{"num_hidden_layers": 9, "hidden_size": 320, "num_attention_heads": 10, "num_key_value_heads": 10, "head_dim": 32, "intermediate_size": 1280, "vocab_size": 2048, "hidden_act": "squared_relu", "norm": "rmsnorm", "norm_place": "pre", "norm_eps": 1e-05, "positions": "rope", "rope_theta": 10000.0, "rope_fraction": 1.0, "qk_norm": false, "attn_scale": 0.177, "bias": "none", "tie_word_embeddings": false, "parallel_block": false, "init": "trunc", "init_std_qkv": 0.0428, "init_std_o": 0.0101, "init_std_up": 0.0428, "init_std_down": 0.00504, "optimizer": "muon_variant", "learning_rate": 0.00853, "beta1": 0.9, "weight_decay": 0.038, "lr_head": 0.00583, "max_grad_norm": 2.0, "warmup_steps": 200, "schedule": "wsd", "decay_fraction": 0.756, "decay_shape": "linear", "final_lr_fraction": 0.0, "batch_tokens": 65536, "max_seq_len": 768, "doc_mask": true, "train_tokens": 285300000, "max_steps": 4354, "dataset": "wikipedia_en"}
Each number is 128 + 24 x the weight over its row's rms, rounded and kept within 0 to 255. Layers, rows and columns count from 0. The size above them is the row's rms in percent of the matrix's.

# layer 2 MLP down (transposed), 1280x320, rms 0.0408, rows 779-821, columns 80-159
size [ 90 103 113 106 104 117  88 111  97  97 106  99  99 100  96 109 109  92 102  92  97  97  88  88 106 113 101 108 103 111 106  91 103  99  87 121 131  98 101 108  95 119 107]
[[153 155 102 123 116 114  87 156 146 160 109 138 130 131 138 115 115 121 110 101 133 139 130 123 107 156 116 140  96 126 133 104 145 181 105  93 140 165 146 134 134 177 135 139  92 129 155 124  81 178 108 133 106 124 151 106 142 135 155  89 105 137 128 134 136 132 157 111  99 176 124 145 141 134 112 120 143 149 147 131]
 [143 136 130 127 167 106 129  94 158 145 112 165 119 152 147  83 117  96 137 106 138 129 134 107 106 131 132 104 149 113 122 129 104 109 160 152 124  98 119 170 100 113 142 126 119 141 131 134 102 142 121 102 144 129 111 117 147 115 152  91 104 140 127 120 138 140 151 101 138  93 122 171 167 118 143 131  94 134 155 116]
 [116  96 144 130 145 161  97  99 109 101 183  73 137  79 175 147 141 140 129 139 133 145 142 132 134 118 159 144 158 136 108 134 149 111 146 131 121 111  98 124 152 131 157 110  85 127 145 152 149 156 126 164 112 174 161 148 168 134 110 121 119 111 148 135 128 131 111 157 117 162 120 149 131 157 125 116 140 125 106 146]
 [102 159 137 109 168 153  98 132 106 112 120 102 118 115 101 114 125 154 145 129 158 101 180 121 109 130 167 143 112  93 161  87 119 114 142 146 150 129 118 149 138 155 109  98 110 135 105 129 129 146 153 130 125 118  73 155  97 140 106 152 160 138 106 124 121 131 125 140 119 168 120 136  59 127 135 142 113 112 108 121]
 [179  96  96 118 161 138 147 119 138 151  84 110 132 180 135 124 147 129 109 144 148 110  90 115 115 156 166 109 118 167 143 148  93 126 134 143  97 142 164 111 113 105 108  88 142 140 160  83 113 105 149 140  94 126 121 117 143 123 131 152 121 129 149 142 144  88 124 108  77 135 116 129 136  80 132 132 130 135 105 143]
 [165 114 137  94 118 171 104  93 113 145 145 136  89 129 138 160 138 136 129 133 141 125 116  93 139 182  93 139  86 177 115 148 118  43 120 136 151 115 107 125 140  96 110 160 115 144 172 137 114 131 160  98 113 126 162  88 144 167 108 117 137 151 159  94  79 168 123 125  86 138 156 116 123 104 100 127 163 104 127 150]
 [132 110  86  91 132 110 157 100 132 132  95  93 140 155 131 153  95 143 153 157 111 154 144 140 148 118 121 143 129 127 137 121 112 121  97 119 104 137 146 105 128 120 128 122 158 147 126 114 145 135 169 112 126 121 120 100 130 123 116 147 150 113 136 104 116 157 112 114 103 129 133 155 113 151 138  87 114 123 141  98]
 [121 157 132 204 124 124 107  97 119 112 133 115 113 135 178 108 104 177 142 160 163 143 163 142 100 127 151 104 149 121 108 140 151 110 153  86 164  98 150 124 137  95 117 128 123 100 145 148  96 125 131 174  89 126 110 136 126 165  94 153  94 108 139  83 119 135 133 138 137  94 128 106 114 142  52 111 159 123 109 126]
 [133 142 131 178 173 103 157 143 113 117  98 159 165 140 170 109 154 120 129 102 145 137 104 105 126 139 109 120 118 164 127 162 124 118 100 134 120 120 122 168 102 113 152  71 140 135 128 120 116 147 156 101 149 146 128 156 109  77 185 153 163 110  77  96 149 101 116 126 144 161 146 137 136 144 161 140 108 110 142 139]
 [ 87  86 122 113 143 142 140 111 125 104 116 118 134 144 131 110 116 108 134 160 129  83 114 122 164 168 118 133 126 134 115 125 196 111 102  97  93  98 134 102 141 126  84 111 103 133 173 106 168 138 115 162  96 145 120 125 130 108 128 160 138 141 136 138 103 135 127 157 168  89 159  73 105 134 109 122 147 112 137 142]
 [106 115 189 134 157 185 116 108 112 139 109  90 137 130 123 110 160 131 113 108 106 101 147 124 130 110 107  98 122 127 132 127 116 144 103 144 154 134 133 120 188 134 129 112 180 111 104 125 145 120 127 172 128 128 122 111 132 157 130 119  76 167 133  85 106  88 138 129 124 131 114 135 100 112  98 151  98 137 148  69]
 [132 111 133 165 133 137  95 122 127 148 183 179 119 109 126 130  99 107 137  95  77 122 126 145 155 168 130 113  95 146 130 133  57 134 101 147 104 110 112 131 161  99 128 121 149 134 116 116 128 153 151 111  85 124 149 135 155  86 112 153 119 128 140 145 141 113 119 119 143 171 145  91 127 149 109 112 135 142 110  80]
 [136  88 113 123 115  85 138 179  95 148 122 125 134  89 134 144 129 173 146 112 116 113 123 121 124 157 130 102 126 134 140  87 163 115 158 112 106 125 122 137 161  90 124 136 168 165 115 139 112 101  96 119 191 122 123 119  59 144 117 122 163 137 137 139  97 143 149 172 114 131 106  96 140 123 102 118 122 173 124 141]
 [111 143 128 118 113 159 101  99 125 126 116 128 175  87 149 164 110 114 118  84 136 134 112 119 171 148 110 150 136 149  93 161 138 114 170 104 109  79 111 107  79 184 160  79 144 138 136 102 147 116 136 104 132 155 135 132 160 159 133  83 161 130  88 137 125 149 144 101 122 169 119 148 121 124 129 146 159 139 149 167]
 [133 128 103  96 125 143 127 130 166 137 132  94 160 151  91 139 145 197  91 149 143 118  97 137 102 171 149 110 127 156 131  95 163 119 108 132 139 175 139 131 101  77 100 158 130 128 145 126 149 114  98 110 136 172 110 145 129 114 113 129 135 128 147 125 165 151 108 145 120 117 125 111 166  94 106  90 125 165  89 157]
 [142 107 156 132 116 149 133 111 134 144 150 144 115 159 130 122  78 180 140 179 109 163 105 137 106 117 159 113 133 155 137 161 131  95 150 110  77 117  98 102 126 190 135 116  63 135  95 173  63 105 170 128 143 112 148 166 157 112 140 144 126 132 132  97 121  96 149 100 141 133 169 142 110 140 119 122 161 141  86 116]
 [108 147  97 130 117 117 121 118 139 138 132 135 132 136 139 146 138 130 120 127 115 117 121 149 123 109 160 134  83 115 128 145 116 109 117 138 150 132  78 102 130 113 166 119 171 143 151 142 136 147 126 120 110 151 148 106 144  96 130 117 135 155 113 144 152 128  94 134 108  92  97 155 102 127 137  82 123 102 111 117]
 [156 122 130 124  83  68 136  98 138 137 101 126  96 144 136 105 132 158 123 189 146 116 144  81 129 109 105 134 142 100 150 147 176 158 158  87 104 172 149 100  97 126 130 151 106 105 119 118  82 119 133  99 138 150 137 217 147 114 139  97 120 112 149 174 131  70 160 177  98 114 137 142 117 164  97 144  95 140 140 120]
 [133 125 101 129 119 130 106 111  94 136 107 130 146 141 111  98 139 176  94 125 121 102 102 120  94  85 147 140 154  99 119 136 126 169 123 109 139 122 167 140 120 144 113  99 103 118 130 117 162 123 110 130 164 193 126 128 127 151 135 126 130 145  93 145 132 171 132 135  97 115 123 112 141 144 162 129 129 162 147 127]
 [168  95 127 138 128 106  89 138  77 126 173  79 121 157 135 121 117  83 126  94 129 115 100 127 117 111 141 103 126 175 117 125  93 137 141 106 152 146 161 121  91  93 112 151 115 111 171  90 147  94 126 110 120 139 138 154 138 132 172 125 148 111 142 163 104  77 143 144 141 128  81  85 147 103 119 108 131 181 149 163]
 [153 134 143 113  71 134 118 128 124 131 170 133 141  69 125 115  99 126 109 136 139 134 144 134 175 109 133 138 109 152 105  94 142 148  89 145 119 139 124 112 161 153 151  93 127 129  98 201 106 142  77 111 124 135 106 147 116 155 128 127 166  96 142  93 135  92 126 126 109  61 105 129 118  96 110 140 115  97 133 156]
 [ 89 152 120  91 162  90 149 122 120 116  97 158  87 171 121 166 102 149 134 109 138  91 137 117 100 152 151 140 115 132 139 109  66 123 135 135 114  66 125 134 101 113 134 154 165 127 128 164 107 121 134  80 130 116 104  75 128 142 137  98 116 143  86 127 111 104 159 142  71 122 155 152 116  99 162 162 107 143 127 128]
 [129 144 150 161 146 138 143 104 157 156 134 108 126 129 123  60 133 164  87 139  98 167 127 125 100 125 113 164 143 132 149 116 126 149 155 126 163 132 191 115 141 100 121  93 121 146 113 126 131  98 121 135 122 159 117 109  82 121 177 142 157 142 134 171 126 157  97 157 141 121 108 114 118 132 118  99 108 128 168 123]
 [ 95 154 101 132 141 134 128 164 165 149 119 176 133 102 121 123 159 159 114  97 134 190  90 105 106 144 130 139 121 125 123 129 147 137 128 167 152 128 125 128 109 115 147 138 118 144 149 137 113 145 156 170 147 125 140 139 118 156 121 162 100 110 163 120 156 118 140  57 125 101 120 101 130 122  91 131 135 148  67 113]
 [133 131 140 114 169 104 164 136 127 107  98 100  98 109 138 146 124 121 137 150 130 131  77 114  97 108 141 138 121  86 117 117 124 126 124  84 108 155 102 104 129 105 155 171  99 105 125 145 129 128 148 159  99 142 128 126 127 142 123 123 144 128 153 140 113 181  85 158  88 112 154 120 153 132  89  83 135  93 142 148]
 [159 182 134 114 150  97 159 115  69 133  93 176 132 130 104 157 145 118 108 112 134 162 110 121 109 110 114 155 119  78 170 131 121  96 155 101 141 136 120 145 118 104 143 129 139 119 122 139 113 149 136 142 131 156 102 131 111 128 109 133 133 130  68  89 114 135 125 104 126  98 167 163 128 139 129 128 130 153 165 128]
 [ 91 108 140 102 148 112 152  76 166 113 101 125 140 123  67 125 128  81 143  86 103 104 148  98 136 126 115 133  96 102 104  98 159 172  93 157 153 148 107 172 143 111 110 147 111 114 149  99 103 161 150 124 135 156  84 132 106 103  99 163 117 124 102 150  99 144 116 133 151 143 121 120 131  81 135 107 160 105 134  98]
 [102 125 141  88 148 164 130 143 116 112 102 132 114 162 172 123 108 127 128  94 146 148 106  97 175 122 143 170 137 131 171 146 117  94 118 114 134 100 164 134 128 138 126 135 131 133 123  85 104 174  93  93 126 110 124 170 140 138 121 116  87 106 133  94 104 184  80 115 124  92 117  92 131 139 156 114 104 116 145 140]
 [116 142 143 108 107 138  70  99 136 135 121 133 108 144 149  62  61 124 147 135 164 165 180 107 156 112 164 112 129 112 102 119 168 128  97 125 157 111 103 135 129 116 130 118 123  98 146 144 120 161  99 138 134 139 121 126 145 116 192 106 102 141 154  96 151  81 142 124 143 117 140 159 123 124 148 155 100  99 130 145]
 [133 146 142  97 130 110 112 124 113 137 108 102 122  92 164  97 109 112 105 121 122 114 110 131 158 119 114 154 107 126 106 100 168 126 131  92 168 151 127 150 169 131 151 113  93 128  90 132 143 156 124 140 168 129  80 143 167  95 105 138 122 121 117 171  97 111 104 152 159 158 105  67 125 117 140 116 123 125 105 103]
 [112 106 142 121 109 133 115 143 143 141 120 145 138  65 186 121 126 101 150  95 149 155 172  85 131  95 165 151  96 147 173 108 169 186 130 126 143  78 128 168 101 130 116 145 132 139 132 154  92 139 137 160 113 155 126 149  92 152 158 110 155  98 119 109  79 105 141 132 150 171 118 171 130 138 133 123 108 144 144 136]
 [148 144 107 136 123 115 113 159 170 116 116 122 155 127  95 129 135 134 153 166 163 135  99 111 172 105  99 121 172 104 154 111 132 131  71 121 129 138 114 121 122 153 111 147 145  86 106 127 119 181 140 111 138 135 117 110 102 103 119 166 134  95 115 176 114 164 116 156 105 100 143 182 117  75 114 133 138 119  67 157]
 [166  87 164 127 135 106 127 150 124 133 161 147  44 143 153 144 152  90  76 103 135 163 107 121 135 117 146 147 111 126 166 113 147 123 187 115  65 121 122 122 129  80 162  82  99 112 148 132 113 110 138 142 128 134 130 115 131 153 126 142 111  98 131  97 130 104 150  98  93 126 140 143 117 140 182 139 119 131 107 134]
 [125  66 197 182 118 119 135 150 158 130 124  72 145 188 145 104  95 136 126 134 122 149 153 152 174 147 164 155 142 142 129 119 130 152 159  97 119 111  94 122  75 121 141 122  79 121 123  95 138 150 144 140  99 113  93 118 141 124  76 118 108 151  84 152 148 175 103 153 140 104 126 147 143 114 118 145 121 156 150 110]
 [ 98 126 124  95 114 131  99 153 159 109 127 104 103 173 151  98 118  87 142 112 151 117 143 111  99  81 120 110 130 169 166 100 147 102 123  73 142 139  81 148 125  90 188 128  75 116 143 109  90 127 134 145  62 150 157  91 146 120  92 114 138 139  95 147 103 128 109 146 119 172 117 187 147 147 105 118 136 152 115 105]
 [122 117 138 123 124 125 111 161 160 126 124 136 125 129 145 143 136 148  84 110  93 174 130 144 139 114 140 116 104 106  69 162 108 157 136 112 149 128 126 129 158 128 120 100 158 118 160 168 132 126 121 119 158 158 153 111  66 156 117 119 157  99  84  76 138 154 114 134 169 121 129 140 154 150 156 101 130 168 126 171]
 [ 79 126 111 122 134 116 101 130  99 128 116 147 125 118 141 143  93 124 103 125 123  55 162 145 111 125 119 169 136  84 125 116 147 145 132 141 137 122  80 119 123 147 110 112 138 139 108 116 114 134 149 156 105  81 135 116 152 111 117 118 163 105 149 127 123 120 148 114  96 138  81 153 146 147 120 142 158 119 149 128]
 [148 131 104  60  91 102 134 110 128 126 130 137  78  80  94 125 140 158 164 122 198  58 136 120 108 108  69 130 145 116 123  75 149 112  99 162 125 144 127 141 139 129 137 173 134 131 159 169 132 114 139 129 131 164 142 116 157 106  60 141 150 143 135 152 156 148 109 118 118 118 125  48 129 136 139 128 156 121 172 172]
 [137 119 163 116  97 150 150 111  92 120 129 120 139 110 130 111 117 123 127 132 104 120 140 113 130 108 130 154 133 133 157 137  77 148 137 127 140 161 134 131 101 132 125 112 130 138 118 154 153 140  88 146 125 155 129  83 138 141 111 124 179  97 138 139 155  98  83 155 122 146 115 147 132 105 129 162 164 160 139 141]
 [141 128 127  84 137 177 131 107 136 129 121 140 173 153 148  99 121 110 133  81 114 120 123 117 156 139 118 115 145 137 168  82 136 110 127 136 146 144 117 106 142 141 147 108 153 145 102 130 104 114 169 157 173 124 178 143 164  95 120 178  69 152  95  82 136 104 121 150 110 153 103 120  98 116 152 147 108 150 128 102]
 [125 145 132 158 143 126 128 168 117 160  81 135 135 130 113 134 159 142 105 133 100 136 170 119 138 112 107 128 130 142 123 120 102 156 110 108 108 118  82 156 148  90 137 107 102 118 113 112 146 121 133 120 113 158 141 130 104 162 103  89 129 142 138 127 147 128 156 164 150 127 154 155 117 121 242 147 149  89 121 125]
 [ 89 130 129 130 125 138 127 135 122 118 124 101 187 126 159 127  91 138 142 142 133 113 132 130 152 105  99 131 166 130  93  94  73 120 132 151 112 154 134 121 127 105 204 108 172 143 129  98 148 177 135 132 118 156 133 149 135 170 146 141 116 119 121 140 112  84 156 118 126 117 119 132 132  83 139 132 133 144  84 126]
 [ 92 112 123 175 155 136 121 143  96 134 102 153 120 110 167 150 140 120  81 116 146 124 130 133 131 148 147 158 121 163 158 112 100 158 167 115 160 142 100 137 148 124 136 113 139 113 165 106 143 123 127 124 148 137  92  83 114 124 131 151 108 122  96 117 166 106 134  80 140 120 108 127 122 138 143 136 148 114 139 132]]
# layer 2 MLP up, 1280x320, rms 0.0896, rows 780-821, columns 80-159
size [111 103  90 107  98 100 104  99  95  99 103 100 101  92  97  97  95 107  99  95  89  99 115  96 101 107 100  87  94 101 101 100 106  96 109 107  90 100  90  88  93  94]
[[134 106 130 135 116 132  74 137 113  98 111 120 116  80  85 149 116 126 126 101 170 180 116 123  95 144 144 160 140 130 122 136 100 123  98  97 153 142 195  79 152 125 137 101 113 120 162 113 150 123 128 146 138 118 106 153 123 139 108  98  91 129 145 106 101 164 108 137 125 136 130 111 115 104 164 104 144 140 151 134]
 [148 141 136 202  94 146 125 154 139 125 104 140 132 148 103 119 109 114 136 129 124 144 133 105 138 178 105 158 174 130 158 139 146 152 103 114 136 179 146 169 151 112 111 163 150 106 102 160 145 120 175 131 137 110  95 124 119 138 157 182 113 122 162 115 111 147 165 126 157 121  55 113 142 126 134 172 153 130 131  92]
 [153  55 104 141  97  89 150  91 137 139 123 155 120 133 157 143 142 107 107  88 102 131  97 123 149 147  79 140 140 167 148 147 122 145 121 132 110 147 159 102 111 150 130 149 144 127 173 150 117 110  81 116 174 125 177  80 141 107 145  79 137 105 140 116 132 133 143 107 111 126 117 114 133 124 101  98 136 143 114 110]
 [ 87 159 141 165 120 142 110 105 154 117 144 120  99 130 161 116 115 135 156 134 119 123 100 124 145 157 108 146 157  94 153  99 129 111 102 110 195 141 136 129 129 139 103 153 146  96 141  93 169 170 162  96 150 103 117 134 131 133 150 121 133 116 173 130 119 152 103 150 158 135 142 140 127 131 182 101 125 120 170 119]
 [150 112 143 181 127 140 166 194 145 171 135 106 121 134 125 113 128 148 139 140 126 121 114 122 130 143 170 112 181 116 155  58 119 148 147 124 112 142 154 114  96 144 124 123 103 117  90 115 134 148 133 167 164  91 134 146 145 108 120 118 157 170 134 116 132 128 170 132 178 135 123 138 116 135 159 113 130 125 126 113]
 [142 127 147 173 132 135 119 145 122 122 187 159 122  92  97  82 163 112 143 119 120 129  77 112  92 151 139 122 138 138 120 137 111 118 150 149 160 102 127 143 150 134 128 138 103 108 149 107  93 132  64 136 132 111 129 157 134 135 139 112 133 145 123 108 138 114 142 123 114 135 147 119  99 123 109 189 135  94 145 152]
 [156 112 151 106 104 133 115 151 157 135 121 107 128  88 117 121 166  96 117 156 148 142 133 117 123 132 123  88 123 123 127 169  91 138 122 140 155 139 141 129 133 126 140 106 118 125 128 116  84 125  96 113 173 102 156 121 112 106 152 136 144 155 100 139 147 101 143 130 145 118 116 170 126 126 157 126  87 114 122 146]
 [173  98 145 108  79 165 138 164 141 176 117 106 119 129 104 117 109 116 157 116  90 130  94 100 112  98 135 132  99 145 129  97 143 128 138  99 133 120 123  97 140 144 140 169 128 133 139 141 117  86 120 119 113 122 135 126 162 132  77 101 114 140 157 162 132 101 119  69  91 140 142 100  97 123 123 149 140 134 134 118]
 [151 138 101 104 140 111 153  91 113 148 124 120 121 118 110 169 118 175 133 146 139  87 171 128 128 133 174 137 109 105 125 133 113 144 147 175 172 119 122 128 116 155 116 114 145 152 161 149  64  82 114 137 143 124 128 131 109 165 126 142 105 116 103  91 161 113  94 129 127 140 114 137 136 117 147 152 181 153 132 118]
 [ 84 117 139 109 132 112 134 142 130 114 143  93 108 130 118 189 112 130 139 110 146 150 112 146 158 112 133 123 131 172 138 119 134 132 109 100 112 108 132 121  97 117 107 104 143 172  91 152 104 111 122 149  95 117  93 138 138 109  93 125  99  84 167 150 145 174 124 116 134  98 109 140  78 128 102 111 112 103  88  88]
 [104  88 111 125 107 129 153 118 102 135 158 111 124 175 128 123 116 134  90 156 134 145 121 121  90 142  78 131 133 165 148 103 111 143 178 100 138 117 137 122 109 127 136 115  87 109 143 144 140 119  86 107 181  88  86 142 116 110 184 149 141 127 129 153  71  83 134 131 164 106 130 174 128 159 113 104 172  82  81 184]
 [133 147 155 103 158 141 177 118 106 117 141 117 140 158 133 171 129 100 116 147 124 161 130 128 119 115 154 108 133 130 120 122 112 118 100 140  97 124 152 104 125 181 103 118 113 132 147 135 169 132 136 163 130  88 126 158 130 111 119 164 165  89 154 119 130 128  65 156 146 136 131 131 101 136 106  90 152  94 140 130]
 [143  89  89 104 142 134 150 103 126 130 118  89  90 143 117 119 152 149 130 142 108 161 122 149 126  99 116 129 146 118 145 121 121 119  94 151 105 154 102 165 163 165  85 147 153 143 126 141 127 111 102 138 133 132 118 137  91 104  70 104  90 145  94 111 161 136 136  85 132 112 148 133 173  96 123 138 169 107 151 137]
 [106 131 180 164 141 145 130 152 122 130 144 133 151 121 155 144 143 112 133  91 122 137  98 122 107 146 132 142 147 126 162 109 106 123 123 118 165 116 152 116 135 172 126 113  96  91 104 111  95 138 165 158 136 118 158 105 120 136 182 160 175 136 117 134 100 102 129  64 156 149 132 169 112 118 138 152 133 111 125 121]
 [ 93 176 139 146 132 145 110  90  77 131 119  74 160 108 115 119 143 106 121 158 145 139 131  88  95 144 152 125  99 117 121  78  98 115 109 109 119 150 147 127 132 108 147 123 108 185 114 133 147 145 128  89 124  96 117 104 102 148 168 156  96 113 146 118  89 190 125 132  87  99  96 110 147 123 139 138  88 136 172 141]
 [107 125  90 132 114 140 111  92 142 142 147 159  92 116 133 130  96 102 133  58 146 140 179 141 157 144 136 116 146 115  93  79  99 118 123 137 135 170 102 118 121 108 126  93 107 145 120 147 163  83 124 102 137  96  90 116 126 113 142 126 136  83 125 111 105 119 129 125 108 136 163 155  85 138 105 135 161 100 109 154]
 [113 120 162 112 151 158  93  74 123 129 146 150 125  89 124 113 127  84 143 145 148 115 125 208 117 130 151 109 121 158 119 109 154 125 116 171 133 134 107 123 150  88  96  86 148 111 158 140 119 112 132 183 118 103 140 101 105 131 163 180 120  99 125 101  95 102 108  94 125 140 161 103 142 108 118 153 189  93 111 126]
 [106 128  94 147 105  72 115 129 155 104  88 126 110 179 127 144  89  96  82 142  98 132 144  89 117 112 125 107  87 112 117 168 136 119 112 106 135 141 152 146 134 129 185 147 180 141 119 131 131 109 133 142 127 156 106 124 108 110 117 153 105 117 144 125 185 121 101 133  94 125 138 142 145 146 106 138 110 133 109 115]
 [ 93 131 146 141 147 119 124 151 162 139 106 164  89 107  76 145 113 144 136 150 167 137 151 152 134 132 125 137  75  93 188 121 167 140  78 162  97 122 108 114 136  82 121 129 124 151  84 161 113 150 147 137 142 140 182 112  92 151 101 139 148 163 109  92 140 159 125 106 153 129 137 136 124 129 140 120 142 100  92  98]
 [136 111 132 109 140  79 127 133 118 166 125 146 131 122  96 149 152 128 171 119 146 116 134 104 149 132 112 124 141 108 133 164 119 114 143  93 152 125 123 119  89 114 132 158 135 126 111 126  96 151 181 165 129 165 135 104 119  93 126 124 149 116  88 170 107 122 126 107 142 154 128  92 126 169 132 121 127 153 140  90]
 [149 169 102 138 124 166 138 165 125 131  88 137  82 142  92 118 144 158 118 175 162 144 116 134 152 147  68 132 167 110 128 120 147 141 108 165 135 141  82 135 120 123 141 130 105 123 103  91 107 127 159 155 122  77 122 139 131 122 135 143 147 142 147 183 143 157 117 120 136  97 107 139  89 125 114 115 155 125 165 131]
 [138 157 166 114 139 121 159 105 112 122 131 176 124  82 132 147 145 134 167 140 173 103 126  96 149 166 117 120 130 110 105  95 110 129 106 118 107 111 118 146 143 143 113  85 138  86  94 135 135 105 123  92 123  80 143 176 128 141  91 135  95 135  85  49 138 127 149 117  92 132 111 141  80 111 153 104 148 117 114 103]
 [136 176 122 152 104 117 101 117 150 153 129  88 112 147 126 128 157 105 164 139 168 101 124 133 105 143 146  63  81 128 105 109  89 151 125 116  90 132 153 119 109 139  71  98 111  98 146  67 144 156 123 118 122 122 141 158 142 164 133 162 124 129 151 138 146  93 129  78 130 116 146 106 122 117 150 105 145 165 136 153]
 [ 92 105 150 133 113 143 122 107 114  87 116  91 101 118 132 144  86 181 159 135 145 132 123 100 160 137 146 118 129 134 101 143 163 147 124 118 107 112 138 121 146 119 160 134 149 146 121 138 139 164 166  93 114 133 133  94 154 131 114 142 107 131 139 125 138 138 150 173 144 103 135 122 165 121  89 150  98 156 145 119]
 [ 93 150 131 160 148 146 111 142 147 114 171 110 113  96 124 110 111 104 146 153 128 100 161 117 131 168 148 144 114 128 119 132 145 128 100 174 132 145 149 149 113 148 194 160 115 120 139 115 141 139 104 111 127 102 157 137 117 129 122 122 109  72 162 135 159 113  90 116 156 147 124  84 105 144 173  94 128 119 146 116]
 [122 124 126 155 106 108 129  93 116 142 123 118 103 156 116 110  97 157  66 147 134 138 114 114 125 125 117 148 137 149 128 129 112  46  93 121 148 120 128  91 152 129 154 129 115 114 131 118 116 116 141 148 164 131 147  93  86 112 129 129 111 116 125 158 176 118 141 119 137 121 121 149 133 134 136 147 113  90 125 133]
 [120 120 143 176 133 114 142 147 132 158 114 159 151 111 127  81 148 106 141 117 107 108 159 149  80 131 131 113 115  70 123 100 168 126 108 152 122 131 121 102 137 166 129 169 119 144  69 113 190 105 179 117 166 108 152 144 145 126 110 143 134 124  93 136 176  80 142 127 176 155 102 140 149 118 150 145 146 159 132 129]
 [126 148 123 148 131  67 164 113 116 119  81 105 131 139 134 148 175 131 143 143  87 113 127 147 114 152 129 107 100 161 132 138 107 160 179 146  90 144 136 129 118 119 142 132 155 123  96 112 153 133 141 103 137  99 108 131 159 112 132 170 168 109 148 156 117 176 112 104 147 120 156  86 119 161 127  86 142 118  77 146]
 [109  68  56 114 110 102 135 134 151 151 147 124 116 144 106 145 104 161 112 102 128  79 106 140 120 133 115  81 122  99 140 147  93 123 110 152  82  90 144 117 126 119 131 122 127 107 170 122 159  96  99 141 138 164 178 131 150 143 107 128 119 111 105  79 133 100 124 116 103 147 119 138 106 109  94  77 172  94 117  94]
 [172 113 117 148 142 151 119 136  90 128  76 130 108 105  97 153 130 140 121 113 132 163 137 101 145 160 128 144 114 164 148 146 164 121 127 169 132 126 126 114  80 119 121 150 116 124 107 152 150 162 157 101 152 165 192 108 141 139  82 123 138 149 114  88 162 152  92 118 137 125 147 143 104 134  77 101 136 108  97  98]
 [155 126 134 150 110  80 167 124 138 112 101 149 138 123 149  86 131  90 136  80 102 153 149 150 120 112 105 111 126 134 148 144 104 118 143 155 165  81 119 118 158 172 102 116 150 152  93 117 115 132  83 153 132 193 137  82 122 110 180 111 132 150 175 154 118 140 116 130 110 145 119  84 151 148 105 140 141 107 110 143]
 [159 103 171 109 163 133 153  77 134 103 102 144 110 106 150 133 127 182 174 130  94 189 110 143 132 132 171  87 116 107 134  89 103 100 106 118 167 146 134 128 136 114 141 119 122 123 150 157 119 123 114 148 131 114 167 140 117 150 149  96  85 148 125 173 163 151 102 123 131 141  89 145  93  99 116 135 153 128  85 135]
 [158 130 105 112 132 111 134 106 130 106 131 153 138  76  88 136 158 123 122 127 122  86 125 157 144  87 120 157 112 147 128  85 114  90 120 157 116 156 156 128 164 108 107 132 159 158 144 148 134 116 104 158 152  96 144 119 113 127 122 137 122 115 115  89 141 148 137 157 121 115  95 116 142 146 178 118 140 105 145 137]
 [137 133 146 170 133 131 110 124 116 127 116 130 174 121 138 129 141 130 144 113 105 147 129 157 138  96 151 128  94 164 107 134  86 111 139 119  83 125 170 147 121 119 123 129 135 146 105 110 165 117 101  90 109 129  98 146 116 100 147 102  89 133 164 121 114 132 129  91 104 106 138  79 147 115 129 140 139 141 156 124]
 [123 140  74 150 106  74 148 134 105 116 122 149 128 154 126 162  67 145 112 183 163 134 136  82 159  97 117 130 108 150 115 105  97 111  89 118  75 121 106 113 111  93 150 137 119 109  98 119 137 109 145 119 115 126 127 151 146 105 126  73 116 110 138 135  94  80 129 121 117 130 162 122 121 100 115 195 130 145 134 100]
 [151 130 121 156 135 101 139 132 141 127 117 142 159 115 112 141 149 119 140 156 121 109 164 114 101 155 105  88 137 119 149 151 159 156 140 130 127 112 123 106 104  89  94  96 151 127 186 133 202 131 117  87 129 145 115 134 159 100 166 100 147 149 117 110 112  84 113 168 198 101  99 173 130 132 171 122 163 108 108 118]
 [117 130 153 144 100 115 120 143 138 126 109  71 115 164 135 141 172 123 136 126  98 185 128 109 108 101 155 137 140 145 114 109 123 151 118 127 130  80 143 133 108 139 137  80 118 107 103 147 129 141 155 166 115 110 115 135  97 112 165 140 101 105 108 152  79  93 106 160 122 163 121 192 131  99 163 131 136 126 138 134]
 [131 105 139 156 139 135 132 127 173 196 128 127 107 174 114 149 149  99  97 101 142 109  77 138 118 141 125 134 126  96 136 127 132  89 105 122 113  98 170  96 130 168 110 125 123 124  91 115 103 118  99 149 131  96 139 146 123 144 166 183 156 129 129 123 138  95 170 103 118 124 133 129 136 118 115 160 110 109 131 127]
 [142 102 139  94 164 107 120 113 105 112 134  87 154 149  91 160 112 182 121 138 130 138 103 132 138 127 107 141 111 100  85 141 147 175 112 144 105 135 150 120 126 110 133 113 122 107 125 120 108 132 117 121  94  84 137 157 142 115 133 141 150 120 126 116 140 166  71 143 178  83  55 106 160 136 116 144 108 164 124 140]
 [ 79 110 115 114 116 154 110 119 130 137 126 122  99 105 164 113 129 128 120 150 124 103 136 129 116 121 141 102 115 137 194 103 132 143 123 144 100 126 182 111 110 162 158 129 135 158 125 118 123 146 122  78 124 156 169 128 135 137 190 114 126 118 131 110  91 129  92 131 139  97 102 128 136 114  95 135  91 142 108 128]
 [168 158 140 162 134 129 154 128 150 100 125 187 161 136 128 125 145 100 114 143 115 103 132 184 137 144 122 174 137 118 110 170  88 146 139 118 118  95 139 145 107 159 157 124 128 185 150 126 103 129 149 134 137 140 116 138 127 141 159 142 149 113 148 110 158 158 128 119 121 137 108 138 143 128 127 125 128 159 108 113]
 [173 110 159 101 118 128 134 105 137 167 139 103 152 175 120 150 109 132 131 178 126 132 118 139 140 141 119  83 131 109  91 135 147 111  90 118  79 129 155 137 115 147 156  96  92 165 112 160 122 151 137 116  98 113 158 159 125 177 125 108 131 149 153 151 112 183  92 130 132 132 145 110 158 160  97 151 130 157 112 118]]